Each number is 128 + 24 x the weight over its row's rms, rounded and kept within 0 to 255. Layers, rows and columns count from 0. The size above them is the row's rms in percent of the matrix's.

# layer 8 MLP down (transposed), 320x160, rms 0.193, rows 281-290, columns 0-159
size [103 102 101 102  95  93  73  90 107  93]
[[154 142 128 131 132 121 135 139 143 116 132 168 140 114 149 129  91 158  99  87 109 137 117 103  90 154 167 132 112 130  92 169  87 114  97 126 149 143 110 109 136 131 130 128 147  95 148  99 143 117  85 104  99 166 121  75 134 133 112 131 121 166 103 128 135 160 153 118 123 122 125  91 114 164 136 157 142 130 106 128 156 149 113 112 129 107 155 153 136 113 141 148 133 151  87  87 101  97  79 147 122 123 122 148 165 102  88 179 153 122 102  98 149 158 144 105 121 151 140 129 149 112 132 110 164 107 102 146 133 119 110 148  96 186  97 114  66 116 160 133 112 166 142 110 119 117 122 167  97 140 161 125  97 138 152  96 180 126 149 143]
 [151 135 146 130 111  97  99 104 141 156 180 101 121 137  98 142 153 113 106 115 148 110 125 158 130 136 151 138  94 170 144 140 102 168 143 148 146  85 114 125 160 112 164  98 117 128 175 149 112 101 122 107  91 131 127 126 159 158 146 123 104 123 115 175  98 116 132 172 113 147 143 108 145 101 103 159 158 134 104  95 132 128 103 119 112 149 110 131 124 196 160 132 165 154 142 122 115 104 117 152 118  84 114 158 155 146 121 140  94 172 166 134 145 149 143 114 180 149 172 126 133 124  99 147 123 143 105 117 141 144 142 116 144 163 134 125 105 148 119 123 147 158 105 113  90  61 117 111 117 152 139 136  99 134  71 155 136 119 156 110]
 [139 158 162 133 124 120 124 148 138 125 163 118 118 100  92 126 116 131 118 152 128  99  84 143 134 153 140 140 121  84 139 142  70 164 160 147 133 140  84 149 120 123 143 163  98 139 135  98 127 148 137 121 109 110 156 101 158 122 139 131 129 139 103 111 143  69 108 158 141 177 167 136 124 112  60 116 150 153 121 146  93 129  96 119 104 151 110 177 143 149 140 161 119 142 133 101 140 143 126 138 113 124 128 157 107 124 134 168 116 154  99 180  92 174 150 134 122 172 126 131 110 111 117 110 150 128 112  96 130 139 126 144  76 140 116 133 104 123 167 138 125 174  88 127 104  83 140 135 148 139 132 131 163 145 130 157 121 137 193 153]
 [122 141 129 107 132 140 155 135 151 112 120 164 111 100  88 119 111 137 158 109 141 130 124 142 149 167 106 168  99 128 125 127 146 114 135 104 112 142 130 135 104 101 102 182 106  96  96 124 116 128 114 104  97 114  87 111 141  30  99 106 109 137 131 129  95 151 117  87 134 137 125 147 144 104 149 139 147 154 122 103 147 136 135 141 100 115 122 151 176 103 114 162 104 112 111  93 116 149 143 124 152 109 140  94  93 161 123 146  96 119  99 161 112 107 144 116 127 105 156 114 168 127 123 119 179 123 168 155 113 119 132 136 112 103 118 128 109 156 137 110 121 106  93 187 158  79 176 103 119 119 112 117 130  67 137 136 100 152 117 128]
 [111 130 143 107 127 102 120 112 140 144 144  94 163 140 143 115 145 141 101 125 159 117 116 127 167 132 111 129 132 139 130 126 154 164 141 114 182 115 110 194 157 124  99  97 118 129 104 137 125 102 124 124 145 149 123 153 115 155 164 120 153 114 111 133 154  89 132 143 148 107 143 126 106 123 103 141 104 158 123 106 115 133 146 148 104 109 125 127 136 125  74 134 178  94 144 112 137  95 146 156 139 146 154 123 126 148  64 111 127 155 143 117 113 110 108 114 131 188 145 120 109 124 149 135 187 156  81  87  86 137 142  96 157 131 150 126 154  93  63 168  90 150 138  91 153 105 111 133 110 181 125 152 149 141 129 126 139 111 174 112]
 [147 157 111 150 127 103 121 133 133 164 126  91 105 150 120  97 180 147 135  94 151 145 126 136 125 142 128 160 144 115  97  80 160 108 146 138 112 100 168 152 148 160 162 119 133 125 139  81 149  97  95 129 148 134  93 132 133 133 147 123 108 116  95 110 103  95 118 121 185 171 132 131 134 170 130 101 156 117  92 142 101 151 151 157 107  98 112 165 112 107 112 103 154 135 159 117 152 120 115  81 144 132 112 140  90 127 167 120 132 100  91  96  93 100 139 142 119 141 123 138 155 154  97 132 148 126 144 130 123 154 115 141 120 117 133 171 180 162 134 125 127 103 150 127 156 141  71 126 158 164 140 110 111 153 120 164  79 139 116 163]
 [133  91 114 124 122 133 127 149 115 167 107 123 134 121 144 116 137  96 110 105 112 129 145 117 103 136 118 166 132 131 156 109 132 117 109 255 111 117 165 101 144 148 146 114 145 149  50 167 126 143 143 142 129 143 113 135 140 166 127 109 185 137 118 147 109 160  83 115 120 124 132 122 115 113 118 125 130 115 128 120 158 115 141 147 153 118 123 109 126 112 131 112 122 135 143 148 144 131  93 119 139 105 153 147 144 128 125 107 147 115 143 127 121 125  89 142 103  83 120 129 151 123 107 141 161  98 104 129 124 130 145 132 144 105 120  94 143 131 131 135 108  87 146 105 149 145 129 143 114  89 162 124 136 128 151 113 120 151  74 124]
 [153 112 141 166 153 180 147 105  95 147 113 138 143 122  88 132 135 143 122  98 103 130 141 138 119 150 142 120 137 131 135 139 134 114 133 255 134 124 158 123 137 127 106 132 139 157 164 118 105 129 150  84 135 123 111 122 130 135 130  94 123 130 106 134  95 168 158 110 145 102 119 135 111 131 129 153 132 101 141 139 108 155 155 107 174 130 159 146 121 128 113 124  92 116 143 154 150 125 122 122 132 111 147 134 109 116  62  96 147 132 138 110 134  86 141 144 134  77  95 109 129 141 124 118 114 116 111 112 130 150  98 127 130 162 149 148  68 143 114 132 122 130 100 138 119 161 115 104 130 125 111 118 121 130 136 139 119 124 141 132]
 [122 168 128 110 132 106 173 156 124  95 124 133 126 127 128 141 154 131 135 143 129  96 123 111 121 100 107  84 121 128 155 108 141 122 119 130 118 133  95 117 175 128 122 111 139 152 131  94 153 133 120  97  81 115 148 159 175 161 169 145  44 128 132 137 107 164 107  92 137 153 107 182 147 147 112  99 115 143  93  98 164  86 139 134 137  90 146 109 171 122 151 148 105 102 130 118 125 106 172  95 109 134 129  85 166 133 105 137 141 132  92 117 143 130 132 116 125 138  97 108 145 150 114 124 122  77 109 151 129 125 102 120 102  94 128 169  80 114 127 113 139 125  84 170 131 130 119 130 147 151 174 151 154 169 120 116 126 100 125 125]
 [128 177 152 139 154  97 132  73 126 111 169 162  94 127 138 136 117 128 113 146 151 106 133 108 129 144  83 116 110 128 101 114 142 137 162 129 117 143 127 121 122 133  79 127  99 150 140 134 136 118 176 103 134 125 149 114 139 138 145 142 119 212 121 127 141 123 155 133 126 122 158 138 168 120 109 150 132 139 112 128 132 155  84 176 143  88 141 141 140 158 120 196 129 137 143 118 113 147 158 101 139 122 130 135  67 171 123  95 126 171 180  66 108 183 125 129 145 158 100 112 102 118 156 126 150 119 135 117 103 137 107 143 119 120 106 162  95 116 125 149 108 151 148 140 106  89 146 141 135 112 115 139 104 167 140 125 111 124 156 133]]
# layer 8 MLP up, 320x160, rms 0.211, rows 282-291, columns 0-159
size [103 100 107  94  91  64  82 106  88  88]
[[166 140 116 104  84 147 176 144 129 158 140 105 124 133 139 133  96 158 117 118 140 127 157 165 128 144 151 134  83 133 162 127 126 125 139 127 116 142 149 148 130 136 122 108 141 127 148 146 188 121 170 155  93  95 120 125 109 143  89 102 118  86 110 115  96 131 122 144 115 122 100 126  99 144 123  96 137 141 117  93 156 134 123 125 124 112 141 126 141 151 117 113 137 131 122 123 115  99 145 116 138  98 102 160 184 120  97 134 156 143 168 156 139 131 164 138 179 119 137  71 129 185  96 133 110  92 117 121 114  91 127 135 140 116 144 126  99 124  69  82 143 111 159  93 114 109 115 109 108  87 130  79  89 102  78 144 125 168 112  99]
 [ 94 115 146 138 119 144 123 188 131 151 144 142 125 128 103 146 127 151 171  92  84 106  67 129 155 111 154  80 153 138 156  95 134 136 132 136 168 105 126 105 116 162 138 101  99 138 102 159 127  70  91 157 140  96 122 124 167 148 167 119 129  97 108 136 153  94  90 116 105  77 166 129 150 151 101 108 110 112 159 126 113 101 152 120 129 105  87 109 133 126 147 116 171 116 157 144 164 148 166 100 130 173 105 122 141 121 130 120 135 108  97 138 112 179 161 123  80 121 109  91 115 175 103 130 126 139 116 140 127 126 136 136 117 130  98 119 122 114 116  86 158 140 102 126 120 128 149 107 134 132  91 122 110 129 106 163 137 125 124 116]
 [165 108 169 164 118 109 144 126 145 156  89 129 109 119 131 137 140  93 127 117 122 127 150 145 142 165 129 139 119 117 103 105 137  89 137  85 143 169 146 126 142 115  93  98  82 120 125  92 176 112 131 168 168 138 111 146 169 124 133 125 123 102 111 166 104 140  72 163 127 108 111 112 125 124 104 115 141 164 148 114 155 128 129 160 136 144 132  87 151 104 125 105 152 108 134 132 165 136 124 127  89  99 126 113 146  96 152 129 131 105 145 114  99  86 122  98  85 101 142 122 160 103 119 198 136 110 158 132 137 169  70 118 126 179 141  90 160 138 105 109 108 135 128  92 150 122 142 124 114 155 165 110 139  95 141 148 141 116 110 114]
 [123 110 139 159 117 161 125 148 113 136 136 117 189 138 124 121 148  87 126 132 108 104 120 130 101  92 113 140 147 124 119 125 161  93 111 133 160 115 145 130 131 177 113 101 146  71 146 177 132 117 134  90 127 127 122 115 152  94 136 103 130 125 165 137 136 135 151 124 130 121 130 191 107 138 120 139 175 127 138 109  94  85 122 140 165 159 139  90  99  83 102 118 123 133 104 119 121 147 134  95 163 124 138 153 116 127 148 105 128  77 108 128 108 167 145 103 117 111 151 120 166 132 133 149 122 125 106 132 102 103 112 157 147 140 136 195 133 125 151 127 133 104 164  70 149 138 148  80 144 152 104 172 142  74 124 123 106 161 129  91]
 [155 137 130 169 134 125 131 103 132 123 163 101 149 154  54 110  95 137 161 106 152 108 147 153 133  98 134 126 126 148 160 144 151 158 102 119 141 112 191 149 116 147  81 110 108 139 110 160 117 107 126 152 116 150 135  93 113 159 159 119 127 124 133  93 114 132 106  84 104 140 150 136 123 119  90 136 153 117 166 103 145 122 178  94 135  99 110 130 122 152 109 114 118 141 111 119 134 167 110 104 110 134 105 122 153 120 111 175 123 173 179 132 114 116 130 112 128 166 126 104 135  94 140 139 115 190  82  92 153 153 128 110  90 120 118 119 151 130 175 121 115 139 149 139 109 120 178 110 108 144  91 134 108 152 150 116 157 103 105 141]
 [ 87 152 176 137 128 152 146 107 141  78 101 141 124 152 107 113 141 176 130 145 159 110 127 129 144 147 189 138 133 118 102 112 166 150 140 124 153 139 129 116 132 103  99 126  89 133 176 116 110 117 141 110 114 140 101  96 133 115 159 147  65 146 116 126 138  96 137 133 161 118 141 129 136 138 145  56 108 151 103 137 104 148 116 116 119 152 135 122 153 183  84 125 113 130 123 113 104 121 121 147 106 119 108 104 113 143 105 124 134 143 123 141 142  77 146 141 179 138 128 135 111 133 169 117 151 121 160 105 162 129  67 153 107 122 141 159 127 100 142 131 127 175  84 159 133 133  95 134 157 164 138 134 106 152 122 126 126  66 153 124]
 [ 95 140 126 104  83 147 140 145  93 127 128 108 145 174 190 142 138 149 168 168 138 146 120 103 140  71 119 186 124 147 124 107 171 117 150 112  98 106 156  96 117 128 108 103 106 126 103 175 119 124 123 133 122 139 169 145 118 132 139 157 114  72 124 123 146  75 129 144 150 128 135  68 117 141 128 147 135 110 110  94 120  99 143 135 111 107 106 120 119 122 129  91 146 143 107 109  98 112  99 158 141 150 132 158 164  99 148 113  97 100  77 132 133 128 135 157  97 130 134 141 185 141 120  93 118 150 126 116  87  86 131 106 131 134 106  95 147 115 153 102 120 134 104  76 137 108 115 122 110 111 136 163 114 123 146 124 128 115 168 119]
 [141 124 116 117 135 145  70 124 101 103 154 109  59 168 120 149 159 118 108 152  72 115 163 108 116 135 169 119 143 152  93  93 146 121 165 111 140 130 125 114 155 143 175 130 139 126 112 153 130 100 106  94  98 129  94 152 174 124 153 123 148 177 117 148 121 162 144 140 145  99 132 140 134 120 153 120 113 118 139 166 108 120 143 109 146 141 141 113 126 104 115 139 147  67 136 127  90 104  82 123 101 182 153 133 118 110 161 115 134 150 139 159  97 134 164 117 111 152 127 152  99 141 129 138 127 158 124 126 134 141  71 123 123 122 117 157 140 121 110  81 104 119 160  98 174 110 123 114 160  90 157 134 123 107 115 108 117  95 153 133]
 [143 151 146 173 124  90 136 100  84 154 108  49 111 130 167 134 123  72 117 106 132 111 112  91 160 142 123  92 142 109 120 139 153 112 103 133 122 139 152 105 150 160 124  98 140 122 114 139 178 114 160 111 157 104 148 123 136 168 166 152 138 138  98 155 131 140 139 139 146  81 149  74 140 148 150 100 124 116 105  74 108 155 190 128 147 108 154 135 113 135  93 154 182 117 143 166 168 122 137  94 111 117 134 143 108 116 120 126 103 152 172 116 126 137 152 114 104 124 163 117  89 136 131 163 132 146 136 163 133 131 142 135 118 122 116 116 130 121 104 142  91 128 145 110 144  89 111 135 109 104 151 131 113 118 131 145 164  95 136 130]
 [143 131 113 109 128 152 133 106 144 123 120 149 105 153 133 123 123 121 161 137 118 109 115 128  94  49 107 178 149 111 144  86 133 134  86 119 148  97 182 138 137 143  95 104  98 127 124 137 151 159 112 124 149 133  86 134 101 131 128 118  97 136 187 129  86 122 119  96 115 140 160 131 153  77 129 117 157 165 122  83 126 119 142 132 150 127 152 127 143 156 144 149 154 117  85 174 113 103 105 130 137 134 104 144 160 173 122  99 159 117 112 121 156 134 120 139  92 129 148  99 117 157  87 173 128 162 153 138 177 127  88  85 120 133 142 153 112 133 128 127 128 103 109 151 103 133 173 124 135 172 179  91 132 123 128 134 124 134 123 122]]